{
  "n_layer": 14,
  "vocab_size": 512,
  "norm_place": "pre",
  "positions": "learned+rope",
  "rope_base": 10000.0,
  "attn_scale": 0.177,
  "init_std_qkv": 0.119,
  "init_out_by_depth": true,
  "lr": 0.00311,
  "weight_decay": 0.068
}
Each number is 200 + 20 x the weight over its row's rms, rounded and kept within 0 to 999. Layers, rows and columns count from 0. The size before them is the row's rms in percent of the matrix's.

# q: layer 2 attention query, 96x96, rms 0.165, rows 26-31,57-63,89-95, columns 0-95
# k: layer 2 attention key, 32x96, rms 0.153, rows 25-31, columns 0-95
# v: layer 2 attention value, 32x96, rms 0.133, rows 0-11, columns 0-95
# o: layer 2 attention output (transposed), 96x96, rms 0.131, rows 0-10,32-42,64-74, columns 0-95
q57,113,183,230,228,209,226,201,218,183,207,159,209,202,217,190,239,212,238,191,179,181,224,201,211,219,245,183,235,223,189,196,232,184,191,181,210,218,203,189,180,179,194,201,168,222,188,191,205,208,182,183,212,193,223,195,202,201,196,200,190,169,215,153,201,170,186,216,189,172,188,186,178,194,173,227,198,193,195,218,219,173,185,162,176,229,197,232,189,210,231,202,188,204,232,178,196,224
q89,100,213,217,183,223,193,192,203,196,216,232,184,223,180,204,221,190,225,217,206,204,202,212,190,225,204,199,184,219,215,184,177,190,217,200,170,168,178,196,171,188,195,219,201,251,168,200,192,250,182,205,194,238,170,194,235,159,199,234,196,229,204,209,196,227,220,232,186,192,190,184,195,185,198,225,210,222,190,157,171,213,203,190,219,217,202,202,207,253,231,199,190,206,200,222,197,200
k25,092,169,190,211,174,205,203,196,206,176,204,205,199,224,201,220,182,205,185,216,206,236,244,206,196,180,206,252,207,225,202,166,189,185,181,236,242,222,191,186,232,241,210,183,183,186,193,197,210,219,221,192,229,167,189,186,197,164,260,188,204,211,200,200,204,179,168,229,184,203,225,200,172,200,219,171,205,206,204,203,224,196,213,226,216,189,188,178,192,213,218,183,196,208,210,191,184
q26,102,212,214,230,223,206,162,227,212,209,229,187,185,178,204,222,198,184,198,216,188,177,192,192,179,239,211,230,179,208,175,202,204,212,223,206,233,174,182,207,153,218,201,225,180,213,221,203,184,196,197,204,237,216,197,183,208,172,203,209,197,192,207,172,165,178,160,200,220,181,197,211,231,189,210,217,224,194,201,147,174,202,186,190,193,227,204,180,171,205,217,215,185,216,220,236,175
q58,103,262,194,227,218,164,201,200,208,204,213,202,179,204,198,198,207,184,225,203,209,198,185,201,173,215,231,251,204,229,191,232,185,162,216,207,235,194,207,189,202,219,199,203,209,195,231,215,213,215,182,194,181,199,189,185,155,224,160,188,216,221,210,216,199,177,200,188,210,201,210,187,173,208,183,213,230,203,210,173,161,217,219,206,184,190,187,173,204,237,231,214,209,229,225,204,188
q90,112,229,190,197,217,221,204,188,199,203,213,212,202,197,212,170,183,169,185,240,201,204,199,199,222,229,220,201,219,194,237,220,199,185,210,180,187,200,216,221,202,221,180,195,169,156,188,183,209,232,201,178,213,231,192,199,201,191,222,201,160,225,224,225,164,205,189,201,164,200,177,174,223,269,174,203,189,186,188,221,173,196,179,167,209,214,207,205,219,221,225,196,205,183,205,192,185
k26,095,177,195,233,221,192,226,225,204,208,191,160,175,195,198,193,171,164,231,214,229,221,195,163,196,208,185,235,185,180,203,208,170,206,224,208,216,174,195,222,192,215,210,202,176,178,198,209,170,224,179,234,200,203,210,209,220,202,151,214,205,216,202,197,213,202,200,200,196,187,207,212,190,190,197,243,198,188,254,166,206,208,234,194,178,214,186,200,193,189,226,179,200,198,192,189,253
q27,140,232,207,224,255,222,188,219,189,210,202,190,193,221,224,203,171,180,197,231,192,198,209,198,201,216,216,220,208,202,209,235,168,203,202,185,186,189,197,195,194,196,209,244,153,195,177,190,174,197,186,194,221,201,200,182,237,188,196,205,214,193,159,206,181,173,212,223,229,162,170,210,215,193,190,223,201,199,220,190,177,226,223,155,194,175,168,167,226,208,219,193,215,201,219,196,189
q59,117,201,224,199,183,218,208,203,173,183,221,202,195,195,219,227,187,218,212,177,193,246,190,188,196,188,189,175,235,163,211,175,183,182,220,186,195,215,164,209,226,201,178,189,243,167,211,187,211,174,186,224,196,209,215,151,175,197,197,202,211,201,200,210,210,234,192,195,220,214,145,170,216,213,187,221,208,210,194,205,210,217,150,169,220,188,217,217,222,190,221,187,199,205,220,178,214
q91,093,187,184,189,195,186,207,213,218,177,221,185,225,207,220,219,209,229,216,216,210,188,205,194,201,196,182,248,177,213,192,200,181,198,236,208,171,198,184,202,221,220,207,213,209,211,213,181,202,162,230,213,185,238,232,229,211,174,217,175,199,200,218,203,194,200,199,234,240,188,169,202,207,209,207,181,207,194,236,207,218,141,180,228,172,178,201,186,171,170,201,179,228,182,181,188,224
k27,107,213,216,222,186,193,190,197,191,201,187,191,177,189,194,231,183,159,188,203,174,186,196,178,199,210,203,205,214,212,218,201,195,154,214,194,209,212,198,220,222,202,209,185,198,197,182,198,207,196,210,194,193,173,190,203,204,195,168,193,204,230,173,173,243,186,186,217,201,175,182,198,193,167,208,187,217,215,166,267,168,223,160,241,183,195,185,217,185,242,214,181,176,165,230,193,217
q28,143,222,191,203,233,153,200,180,230,204,199,227,198,191,211,196,215,205,218,221,195,194,210,213,204,222,230,246,201,216,200,222,205,185,201,188,207,204,197,203,200,191,201,272,188,185,185,212,225,199,179,190,228,218,213,225,195,191,178,175,215,195,209,217,170,182,205,216,223,188,174,203,226,221,213,223,205,208,194,193,171,227,210,184,196,201,233,158,219,186,229,243,173,176,203,211,230
q60,106,203,183,194,192,198,231,196,198,206,228,191,191,194,223,205,207,223,187,220,224,198,231,209,201,246,220,220,192,197,229,182,202,164,209,226,205,200,201,181,184,206,229,215,206,175,197,179,218,160,202,189,212,180,180,195,217,218,200,241,179,237,181,214,204,185,231,189,252,164,170,190,234,184,200,233,205,179,212,218,214,179,232,207,207,193,191,173,199,229,204,183,180,180,197,240,210
q92,099,203,189,201,253,196,221,180,168,248,224,178,192,190,226,157,193,188,192,185,198,190,181,210,188,187,183,246,197,229,209,193,194,210,180,187,178,226,174,193,193,208,178,175,223,237,187,192,188,179,220,198,208,213,211,210,205,216,178,215,216,195,159,183,227,200,262,225,211,202,194,231,216,197,229,175,204,225,186,182,179,178,206,217,216,194,193,187,183,204,192,199,202,215,192,177,210
k28,095,196,166,219,213,199,166,233,231,205,162,214,207,193,220,209,226,232,227,179,215,189,208,222,178,188,220,178,193,207,197,220,215,211,215,195,213,206,175,221,199,198,205,192,170,213,201,205,187,235,182,177,213,212,201,175,203,211,213,192,183,159,166,213,156,197,168,189,199,215,196,184,181,247,245,194,236,213,210,169,195,224,209,183,175,211,172,177,214,194,184,180,210,184,197,218,185
q29,127,174,168,192,161,179,225,199,177,192,195,210,198,211,188,201,207,183,159,196,208,211,202,189,199,202,201,177,202,202,219,170,173,191,173,229,211,212,213,194,184,207,178,118,196,196,214,206,172,174,230,205,188,166,187,198,201,208,219,206,192,235,205,190,231,221,188,170,185,226,214,222,193,181,206,232,201,200,181,181,196,204,234,210,199,208,202,208,156,184,164,194,207,181,191,212,173
q61,131,183,194,225,205,228,186,187,190,225,184,238,206,223,194,195,216,151,212,174,215,219,221,170,187,209,200,173,164,171,195,171,203,216,236,213,186,205,199,214,183,219,222,192,197,219,187,171,186,239,237,230,223,190,226,232,198,190,211,213,242,204,206,181,210,180,183,206,222,189,177,203,198,182,187,193,179,201,172,211,204,188,220,240,216,171,229,231,191,195,171,187,196,200,184,199,203
q93,092,178,182,224,220,226,213,191,222,174,184,188,194,196,166,197,162,208,182,211,181,216,180,203,212,177,186,248,195,188,224,168,211,202,203,205,205,155,187,201,228,182,188,205,202,167,168,175,192,178,208,178,168,211,194,193,210,178,199,181,204,211,212,237,216,177,212,226,191,244,154,215,206,195,215,201,228,242,198,206,193,204,198,221,226,192,195,203,212,188,234,212,170,210,221,217,182
k29,101,179,222,182,192,203,208,202,182,190,224,199,212,201,185,236,196,226,211,214,198,190,192,177,181,207,224,184,185,206,184,186,205,195,177,201,194,203,196,161,208,185,221,224,235,206,199,202,215,174,244,183,187,197,179,189,210,196,230,175,204,216,151,151,198,192,192,178,216,191,201,192,191,189,200,192,212,226,238,255,175,214,191,219,194,170,179,200,183,210,185,200,241,169,172,187,245
q30,100,197,187,211,193,225,188,208,213,191,216,189,218,183,180,174,179,197,178,215,217,171,168,226,220,207,183,177,200,199,239,197,204,185,185,234,233,235,204,246,205,157,175,208,212,191,214,186,181,176,200,195,201,170,181,212,173,213,181,198,186,179,204,210,196,175,195,178,197,242,188,215,163,229,204,214,180,190,207,226,224,187,207,203,169,224,166,214,209,193,172,232,234,196,207,209,224
q62,112,226,198,210,221,194,190,240,205,195,202,210,231,203,209,173,205,219,211,202,202,247,262,173,189,182,221,183,185,197,207,210,232,204,219,249,193,186,211,192,188,206,178,201,202,193,200,170,172,195,207,190,202,213,192,219,208,218,213,182,222,217,185,174,182,206,220,191,204,170,195,221,205,158,222,207,180,205,191,190,241,232,238,219,202,160,233,186,181,222,187,196,210,199,191,223,180
q94,090,241,192,192,185,205,208,187,192,170,199,195,173,198,196,191,218,190,222,199,190,229,185,223,187,190,223,229,169,225,210,230,226,209,203,212,217,169,240,230,237,219,167,221,220,137,165,199,182,179,210,187,209,186,219,234,198,185,212,233,196,224,196,191,189,221,215,159,217,167,213,183,186,210,196,190,222,183,208,225,181,180,201,186,209,206,206,196,208,202,201,222,203,212,221,215,218
k30,089,221,222,150,197,202,171,202,210,224,208,199,210,236,205,209,202,181,218,237,211,204,229,202,190,223,176,192,208,201,195,213,199,213,224,204,213,196,197,189,231,212,227,215,168,233,214,182,204,202,204,189,194,177,222,213,206,181,175,226,168,183,174,228,215,213,173,217,193,179,187,235,180,177,240,165,202,199,204,263,196,172,186,186,226,190,204,218,211,234,186,191,206,180,201,215,190
q31,114,211,164,202,162,206,180,210,197,193,216,200,243,205,214,207,194,184,187,201,194,179,209,164,193,211,182,191,184,217,177,218,201,223,183,225,210,206,228,183,217,185,190,205,222,246,217,223,205,217,215,201,188,172,190,210,179,207,198,214,190,213,211,178,186,200,211,212,213,193,229,209,219,173,221,236,207,195,199,204,214,203,238,252,184,209,237,207,181,201,182,232,197,254,189,211,147
q63,111,184,211,191,192,161,162,198,212,211,182,246,204,147,164,216,203,221,194,201,223,174,220,177,151,162,185,183,173,212,209,167,207,175,186,228,204,163,179,217,204,212,188,202,214,175,207,212,199,186,209,178,201,180,167,194,209,202,189,240,189,216,193,198,230,215,200,193,212,182,182,204,213,211,218,225,213,196,187,167,225,223,214,211,219,196,194,198,181,193,224,208,193,173,189,223,213
q95,095,199,183,219,193,199,201,196,220,206,176,204,205,192,220,219,173,170,216,220,181,229,150,197,187,188,182,216,228,151,223,187,223,201,171,192,238,216,187,193,201,200,217,165,199,212,198,197,200,200,190,208,196,236,196,227,197,202,217,219,199,195,216,240,209,201,210,205,184,214,227,185,216,203,186,191,219,182,165,236,179,174,176,165,208,216,199,187,245,168,230,168,210,207,182,174,221
k31,094,240,189,209,223,176,167,228,223,191,168,183,202,196,236,186,187,200,197,198,192,241,208,225,179,226,203,190,173,209,212,222,192,244,204,186,214,207,195,212,179,208,189,197,174,209,210,202,174,189,181,225,179,227,203,194,180,217,197,202,210,186,196,223,189,210,191,162,246,215,192,199,223,186,181,208,196,159,190,215,192,220,242,196,195,255,184,199,184,180,202,193,195,231,223,227,222
v0,101,219,201,221,202,180,192,178,194,184,224,177,218,224,178,188,183,185,191,217,188,207,208,192,208,178,206,187,231,189,198,227,190,201,176,224,196,179,199,211,199,154,216,193,217,198,234,214,207,177,175,193,195,225,194,235,198,183,191,157,255,227,206,235,192,201,206,201,189,210,225,249,186,195,202,195,184,198,228,178,208,221,173,204,168,197,251,228,216,214,187,203,208,188,227,235,213
o0,099,185,179,180,191,171,178,222,202,224,199,209,189,222,210,215,216,207,161,228,187,227,178,193,191,194,228,186,220,247,197,195,214,183,211,195,201,202,216,203,205,238,215,211,214,140,193,185,200,165,194,221,215,203,204,159,233,219,224,204,200,216,194,187,188,153,184,210,206,200,198,202,217,206,222,175,177,207,155,182,221,215,222,227,210,222,232,212,183,178,209,194,213,196,165,203,194
o32,097,175,216,228,206,210,159,185,208,198,202,227,189,213,213,196,233,188,231,162,215,154,195,191,189,221,211,210,182,181,225,211,179,199,200,180,188,208,188,166,221,188,183,209,171,240,218,199,184,187,207,182,217,192,218,190,173,219,210,201,176,159,201,199,224,246,201,169,169,177,234,202,187,197,209,204,214,217,190,218,194,201,205,204,215,231,184,197,222,189,199,216,147,202,222,202,228
o64,114,218,180,184,200,226,241,195,177,191,249,209,191,167,217,231,192,178,235,190,179,203,163,212,215,221,180,216,224,211,181,182,197,174,203,168,209,204,196,187,173,219,225,192,185,183,178,231,191,207,205,178,184,214,222,218,206,184,210,193,205,206,217,222,187,225,232,209,202,192,163,201,195,216,170,206,203,186,227,254,221,202,240,204,211,196,198,210,185,184,223,163,198,178,207,201,216
v1,088,190,213,199,176,193,209,205,204,181,192,194,210,204,221,214,210,211,157,206,229,165,197,179,215,207,206,173,179,183,184,176,227,188,189,195,212,212,200,170,224,161,215,187,188,230,197,226,231,196,195,159,173,217,169,209,219,226,209,206,201,202,211,195,185,206,245,205,187,178,173,168,226,215,185,210,197,203,207,167,191,209,227,223,190,248,212,186,205,216,228,238,163,177,201,206,223
o1,074,173,196,180,219,201,235,203,214,206,201,235,213,201,201,198,193,185,203,167,208,220,172,187,166,198,184,216,188,241,173,214,209,210,209,212,178,211,158,220,222,188,182,187,188,182,206,214,171,217,210,225,157,231,180,192,172,207,197,182,180,223,248,212,187,201,221,219,219,186,213,229,232,166,203,171,198,230,200,201,192,213,213,203,196,184,222,216,175,184,210,213,191,226,179,158,194
o33,099,200,247,203,226,157,172,210,245,210,200,173,231,188,185,216,179,212,234,220,190,214,200,197,196,188,233,177,190,164,207,142,189,187,177,196,217,217,176,196,198,208,177,190,194,251,230,211,223,187,196,182,212,217,219,184,244,221,208,186,213,200,199,208,206,197,199,178,192,180,188,188,190,232,190,167,194,193,195,230,199,205,193,188,181,194,184,206,210,208,206,225,198,171,191,218,181
o65,104,185,183,253,194,205,176,189,208,177,191,216,176,203,261,192,192,186,173,202,202,200,199,235,190,207,195,208,231,216,227,218,203,197,217,216,204,182,219,211,218,216,222,216,214,172,232,193,154,187,202,227,229,187,223,234,200,201,174,205,202,232,188,214,235,210,214,192,227,216,237,193,196,217,205,232,214,179,203,200,215,193,214,227,219,221,170,201,224,192,204,193,193,208,217,240,194
v2,099,199,193,225,194,237,150,213,210,178,173,184,197,212,211,180,183,207,213,166,195,231,158,190,190,232,226,185,179,171,192,186,222,223,217,211,195,233,218,208,207,168,214,195,241,203,161,207,176,190,207,224,190,188,203,193,203,161,204,173,198,178,200,221,198,169,212,185,218,165,225,200,204,182,186,210,184,177,221,173,180,195,199,209,237,217,193,188,189,195,211,205,208,212,242,191,189
o2,093,182,210,195,201,200,201,170,242,232,193,188,196,188,182,195,205,187,208,196,187,172,177,189,202,184,206,215,196,160,191,208,194,217,234,232,176,186,200,174,192,186,194,218,235,197,236,159,175,235,198,208,230,213,204,229,200,218,228,185,163,198,207,173,211,182,207,202,209,236,181,185,163,178,209,201,230,198,192,166,219,182,211,223,182,187,208,206,207,204,148,205,240,189,203,182,199
o34,087,209,188,220,210,181,203,174,162,189,203,215,181,171,198,206,192,214,200,171,148,209,240,218,199,197,181,201,189,252,198,214,193,191,221,203,191,215,234,213,200,200,233,170,154,223,197,181,195,198,180,206,181,180,180,177,212,203,196,210,237,207,221,191,208,158,192,228,178,200,201,184,195,205,170,200,202,240,201,157,215,227,210,222,183,216,204,176,190,191,181,225,220,202,188,173,202
o66,122,172,188,203,209,199,196,227,202,214,221,195,215,250,211,189,267,219,215,228,226,210,216,197,191,179,207,176,210,202,193,229,198,223,177,219,193,197,194,189,202,187,240,196,196,208,204,242,190,228,217,183,183,184,221,206,216,184,165,183,195,205,202,192,198,226,211,210,233,202,198,172,181,213,196,228,201,182,175,230,204,222,186,171,208,203,193,217,216,188,217,179,185,186,217,264,187
v3,101,191,206,185,163,201,208,211,207,196,196,209,196,197,205,167,201,194,188,213,182,176,173,234,212,184,183,194,154,213,172,199,216,184,180,226,204,192,204,207,182,185,198,182,237,199,228,203,178,229,171,190,203,203,201,219,214,170,176,206,182,147,184,195,168,223,190,185,174,203,219,193,238,207,176,180,205,173,185,213,233,202,241,187,193,223,187,216,193,173,176,183,212,256,202,213,188
o3,093,198,202,221,229,228,209,175,222,238,210,211,210,172,219,189,222,212,192,214,246,183,216,205,180,195,175,220,179,218,197,228,227,191,237,155,195,176,189,183,211,199,215,217,183,235,189,218,228,196,194,193,191,183,179,195,203,248,206,184,188,183,189,206,181,202,222,217,195,235,198,221,197,201,198,235,142,212,194,216,225,234,200,209,204,186,213,185,221,241,192,195,192,198,184,190,208
o35,087,217,212,169,155,213,171,185,194,164,206,193,212,230,203,217,214,201,216,184,200,202,207,213,219,184,190,223,191,199,206,148,231,193,189,179,216,176,207,186,185,207,165,196,202,197,205,177,201,170,206,205,224,201,154,159,188,207,211,188,232,174,212,157,209,152,212,167,208,163,230,205,179,209,195,204,220,206,176,187,220,169,187,211,189,213,201,187,193,204,229,182,191,215,192,187,188
o67,126,184,199,194,209,180,222,206,214,193,189,210,188,202,156,178,196,186,224,214,201,227,217,214,161,226,186,195,196,211,211,256,150,212,223,193,189,226,180,227,176,185,241,195,229,164,195,201,185,204,179,210,201,201,190,214,189,191,222,193,208,232,242,205,227,237,177,192,231,208,194,198,199,172,204,206,199,192,210,212,151,185,177,195,208,186,198,191,218,175,185,205,178,168,193,185,204
v4,104,215,186,219,214,225,202,194,228,168,177,163,208,198,202,242,194,209,209,231,205,230,185,180,190,147,178,193,194,190,216,219,174,225,202,209,193,217,184,176,209,221,195,172,198,189,184,200,201,222,192,187,230,202,211,181,230,211,210,236,215,206,196,204,202,175,177,231,223,207,218,189,206,148,216,204,207,235,223,208,214,195,231,183,232,203,210,191,218,219,205,204,154,175,191,216,230
o4,074,202,184,177,177,230,169,184,183,193,192,213,212,205,159,174,217,188,211,207,193,228,226,184,185,192,222,217,174,170,210,205,188,201,188,185,190,214,190,201,208,184,182,227,203,195,187,223,182,236,176,231,148,195,193,223,231,194,197,164,191,221,234,203,207,170,196,159,191,192,174,204,188,194,183,214,191,216,178,202,195,194,163,179,199,208,192,179,161,180,177,186,215,173,228,219,168
o36,093,160,189,180,217,184,168,190,211,205,209,181,202,170,196,201,219,189,188,166,243,166,227,208,208,202,187,171,236,199,195,163,182,192,177,181,215,211,195,191,184,181,226,245,233,202,178,194,213,196,210,228,195,183,168,197,192,186,206,176,247,201,211,175,203,222,228,170,204,176,200,199,176,207,211,201,187,196,236,213,219,191,210,222,183,194,191,219,200,183,204,198,207,196,243,217,161
o68,123,218,221,222,189,202,221,218,195,224,216,196,203,204,230,219,180,205,165,186,176,198,211,194,176,195,216,167,179,246,174,203,233,190,194,225,202,220,220,210,204,229,196,182,169,185,199,168,232,221,206,199,199,201,237,158,237,205,200,207,195,188,168,212,194,152,187,235,181,198,213,192,238,191,174,200,236,167,192,196,207,179,208,208,165,204,194,209,214,201,186,213,170,184,194,185,197
v5,104,208,149,194,185,181,197,209,203,216,220,167,199,191,219,161,179,210,210,176,203,205,209,230,211,235,219,212,231,227,192,217,178,184,204,175,176,230,196,205,192,198,181,218,204,230,206,203,179,184,199,202,222,166,185,242,223,234,192,210,219,156,203,191,210,174,186,180,194,237,182,187,178,218,188,207,176,184,220,192,198,213,227,225,220,184,228,226,192,172,198,218,200,202,209,233,219
o5,087,157,202,222,197,204,254,176,234,191,181,189,220,194,195,195,184,217,191,216,208,209,166,211,207,181,181,168,239,174,218,209,203,202,204,194,195,181,190,210,189,206,227,228,210,233,214,215,171,214,229,162,211,205,166,203,168,173,193,208,202,194,218,208,178,196,161,193,191,214,181,188,178,208,193,245,197,202,151,183,224,189,195,183,185,173,195,224,178,213,177,218,194,198,222,207,199
o37,086,244,197,193,189,214,164,174,171,223,209,189,212,195,207,227,197,168,185,220,176,200,196,193,211,264,197,186,189,209,225,174,211,189,209,220,194,222,185,214,194,176,235,203,208,206,171,219,213,189,207,196,227,227,240,218,218,255,238,206,169,193,203,196,219,208,225,193,209,223,209,208,198,216,210,177,169,194,239,210,204,215,195,189,183,195,191,201,219,218,201,202,241,203,219,192,208
o69,122,177,227,158,224,216,191,211,227,175,241,183,176,205,186,204,228,193,193,170,198,194,201,210,202,170,189,244,184,181,180,226,193,217,220,186,213,183,172,159,208,201,146,176,192,179,174,206,194,208,215,204,186,195,189,218,226,204,185,177,173,217,198,210,202,171,236,210,198,191,202,206,200,166,216,213,209,242,205,199,202,208,197,199,205,202,192,194,251,207,203,167,203,211,182,171,217
v6,099,210,216,179,193,179,201,212,200,197,197,190,202,174,219,220,210,190,206,201,212,180,246,209,183,212,187,192,182,203,192,192,145,183,179,236,208,213,127,182,203,186,186,225,203,190,223,200,209,203,232,203,188,210,177,184,186,192,234,186,172,201,232,182,217,200,206,238,174,191,220,213,154,213,179,221,232,185,188,197,181,227,207,229,215,203,201,187,175,206,193,210,174,222,203,183,177
o6,103,178,179,186,189,177,182,230,204,211,219,219,184,248,201,167,203,187,190,232,205,195,215,209,180,199,238,207,180,230,189,223,222,188,212,191,189,177,216,185,183,188,182,192,200,189,196,174,229,192,218,211,181,171,202,232,189,189,200,219,208,197,197,172,170,201,183,216,202,139,234,200,191,204,230,203,208,196,167,162,153,187,212,181,196,172,207,195,193,228,190,209,178,189,224,177,220
o38,084,194,206,202,183,183,216,182,204,178,206,208,230,215,199,211,183,164,234,236,206,176,158,174,192,196,184,197,203,211,216,191,168,196,193,195,247,188,206,187,190,212,188,148,186,211,211,205,222,207,202,219,204,209,184,216,195,174,174,193,186,206,201,181,202,192,202,228,206,243,183,196,187,179,197,200,163,157,216,223,224,217,197,172,226,171,192,215,209,208,199,167,244,197,160,211,177
o70,119,171,233,234,211,227,199,186,190,168,181,220,189,183,192,205,188,220,187,168,228,226,225,233,187,187,212,209,237,161,197,206,220,210,214,186,160,200,212,187,201,233,217,207,211,176,197,205,234,214,173,205,173,196,211,222,192,201,238,216,202,191,169,204,219,206,198,156,200,218,213,193,181,196,178,195,208,218,253,206,213,184,164,204,205,221,221,212,196,175,225,184,184,222,202,192,206
v7,098,184,194,225,174,177,211,195,187,227,205,195,208,247,203,169,218,206,181,181,212,259,216,201,204,196,199,206,206,196,202,171,201,201,198,200,210,237,236,211,171,202,176,219,192,178,196,208,164,207,178,197,162,175,151,189,218,209,184,207,167,202,178,175,206,236,222,206,185,179,157,224,214,164,190,215,199,200,220,204,202,223,223,189,194,197,184,171,227,221,190,219,201,187,187,205,203
o7,085,196,210,231,189,188,173,175,196,212,232,225,224,182,199,190,188,161,229,199,210,220,214,186,219,184,178,204,189,192,193,204,160,228,189,239,199,210,206,181,210,212,201,214,202,205,230,184,199,180,227,195,168,228,191,225,226,190,188,198,196,203,215,158,205,192,138,214,184,215,197,192,214,212,213,200,201,201,227,198,203,239,166,183,202,199,233,199,211,222,235,168,170,189,184,208,234
o39,100,202,217,217,183,213,219,226,191,199,182,201,205,170,193,229,221,206,175,219,165,194,221,183,197,186,189,194,214,222,203,195,220,183,193,209,163,186,207,237,184,219,257,217,224,231,191,173,191,230,193,215,202,237,210,202,211,218,206,220,199,165,210,221,161,220,190,214,232,217,169,198,203,188,231,185,181,183,200,201,182,153,213,229,202,216,225,230,199,174,181,211,195,208,196,232,203
o71,112,218,197,205,186,203,200,216,215,195,210,185,190,238,223,219,204,224,191,193,205,202,200,223,167,192,188,218,164,207,213,148,222,219,192,179,210,203,182,214,206,186,182,211,167,210,204,245,172,176,194,242,218,198,191,194,199,214,229,201,215,215,186,195,193,222,228,221,227,161,233,262,188,204,205,196,200,194,206,171,200,200,203,190,230,197,163,215,220,178,210,228,231,191,227,195,193
v8,106,195,185,211,196,176,212,179,186,206,195,168,189,174,182,207,216,167,177,176,158,216,172,174,209,210,220,197,215,216,202,189,174,188,209,231,162,187,210,201,188,233,205,183,187,200,218,195,212,191,182,201,184,202,217,198,168,196,207,190,162,213,263,200,218,228,200,163,222,186,211,222,210,191,221,215,178,172,176,153,192,185,187,201,194,200,211,181,162,226,189,216,225,196,191,230,195
o8,089,219,217,200,185,173,209,183,164,182,183,194,211,205,179,209,189,188,229,181,192,194,197,201,173,216,174,198,171,205,196,186,232,246,219,180,200,205,186,178,201,178,226,186,184,219,207,200,192,185,230,206,219,165,201,196,185,191,183,150,171,201,221,244,188,167,210,214,215,206,205,236,193,256,166,187,195,176,200,163,211,198,196,188,211,215,182,195,192,169,205,189,230,213,181,217,188
o40,102,224,205,176,214,235,189,241,215,203,214,200,209,245,197,196,213,204,239,187,225,207,239,177,216,206,230,205,181,189,151,228,182,185,207,173,209,198,183,188,192,228,197,197,206,187,218,208,194,189,191,220,194,227,230,208,193,199,168,244,229,184,178,189,190,219,216,177,217,197,218,181,192,193,188,196,189,209,194,203,183,199,203,218,209,181,225,240,198,235,183,173,213,236,202,187,239
o72,124,195,198,220,214,216,195,179,215,222,211,245,212,197,222,179,214,214,196,206,195,229,145,187,240,170,174,205,183,207,243,146,174,217,181,186,233,190,228,180,187,189,214,194,218,215,188,201,235,223,213,190,174,203,182,220,199,156,236,189,209,184,172,210,207,178,192,181,211,189,184,179,187,178,230,205,196,207,203,214,184,223,203,195,210,188,192,205,196,186,210,184,233,174,199,203,206
v9,100,162,227,202,194,203,206,229,184,224,184,167,194,149,194,199,178,192,192,219,209,216,227,192,228,180,207,179,231,212,227,188,199,249,165,208,153,208,190,220,250,207,202,185,216,177,214,189,173,170,184,210,178,211,226,194,202,204,213,171,185,196,214,198,164,211,214,238,197,200,188,216,199,195,195,199,216,232,213,206,162,200,195,226,217,226,204,206,201,207,218,178,216,201,198,207,219
o9,088,151,197,161,208,198,204,190,231,249,201,229,200,200,233,220,170,209,212,224,185,205,167,167,196,234,213,170,184,222,206,203,202,196,184,174,210,210,198,180,178,193,184,193,226,197,204,194,203,225,218,228,195,205,214,191,197,196,193,174,170,213,201,192,190,201,177,198,234,211,252,210,208,214,204,183,212,174,164,219,227,238,198,190,229,208,185,202,204,171,204,223,183,211,235,199,197
o41,089,198,169,175,196,216,187,211,174,189,205,181,169,173,208,173,219,206,201,196,252,192,207,226,197,184,218,188,177,176,171,191,198,187,208,224,205,174,222,196,187,200,202,209,173,183,217,191,225,186,220,211,174,171,181,156,192,193,230,227,190,221,188,179,218,186,214,188,203,205,205,212,221,215,159,182,198,177,222,204,219,193,190,155,163,209,205,211,199,193,197,203,245,210,233,244,198
o73,120,241,192,211,197,170,218,182,198,174,193,215,207,223,204,231,203,192,224,214,185,186,187,196,240,181,191,234,194,198,187,210,229,189,196,186,228,212,220,212,229,210,221,191,206,156,162,187,216,224,180,213,225,201,175,215,201,223,214,187,203,169,213,228,224,216,167,222,211,209,188,178,184,225,206,218,200,252,184,179,232,193,192,187,216,213,208,219,220,189,231,202,206,160,173,209,194
v10,098,213,191,181,199,201,171,182,230,198,199,194,163,242,195,196,214,239,215,250,169,187,188,197,210,187,226,235,221,239,193,190,167,213,219,233,190,229,207,166,227,231,221,204,194,229,195,225,205,184,210,175,215,199,189,186,195,226,206,183,211,189,170,236,192,181,205,216,189,223,224,202,221,203,214,202,224,177,226,191,226,191,228,188,177,233,199,183,192,218,207,206,198,200,211,181,201
o10,067,196,199,185,243,214,193,198,213,198,200,245,198,192,215,182,213,222,183,173,185,214,224,228,199,218,167,158,184,196,168,212,166,199,228,227,198,171,200,212,200,220,212,195,196,191,207,217,197,222,176,203,184,187,163,235,229,192,178,222,210,195,212,174,170,224,202,189,197,206,212,224,220,199,207,180,230,190,202,223,162,170,209,203,204,196,205,171,151,199,227,175,192,183,224,201,172
o42,106,166,206,209,182,201,188,201,221,195,205,222,178,187,186,235,213,210,226,215,209,189,199,179,184,212,201,196,214,181,204,160,200,222,153,172,212,231,205,208,219,202,182,207,224,219,215,216,203,185,219,217,200,184,191,206,174,266,201,189,192,186,215,217,225,203,198,208,234,183,204,200,192,254,194,206,210,183,204,199,212,260,181,207,195,206,191,198,217,180,205,217,152,171,217,178,180
o74,114,181,244,215,185,226,206,205,139,225,185,209,237,209,222,178,228,147,196,184,202,208,231,172,190,217,202,201,202,239,213,201,197,211,186,218,207,201,191,181,225,210,199,223,168,182,196,180,187,217,201,208,178,202,197,182,221,180,198,212,195,211,181,221,195,218,192,208,176,210,167,190,181,199,185,220,193,235,227,187,200,230,199,192,191,161,210,193,202,199,172,177,237,211,193,226,228
v11,094,203,239,203,160,215,161,211,173,190,186,190,226,182,192,183,195,191,184,216,214,209,221,147,178,198,181,193,215,196,175,217,218,181,210,178,207,201,221,219,183,175,191,166,187,196,174,212,186,164,225,226,172,228,217,185,173,219,208,204,192,200,184,189,179,188,200,228,218,201,166,194,186,183,205,198,192,201,242,166,231,184,209,211,201,202,183,176,198,169,234,185,174,220,214,223,211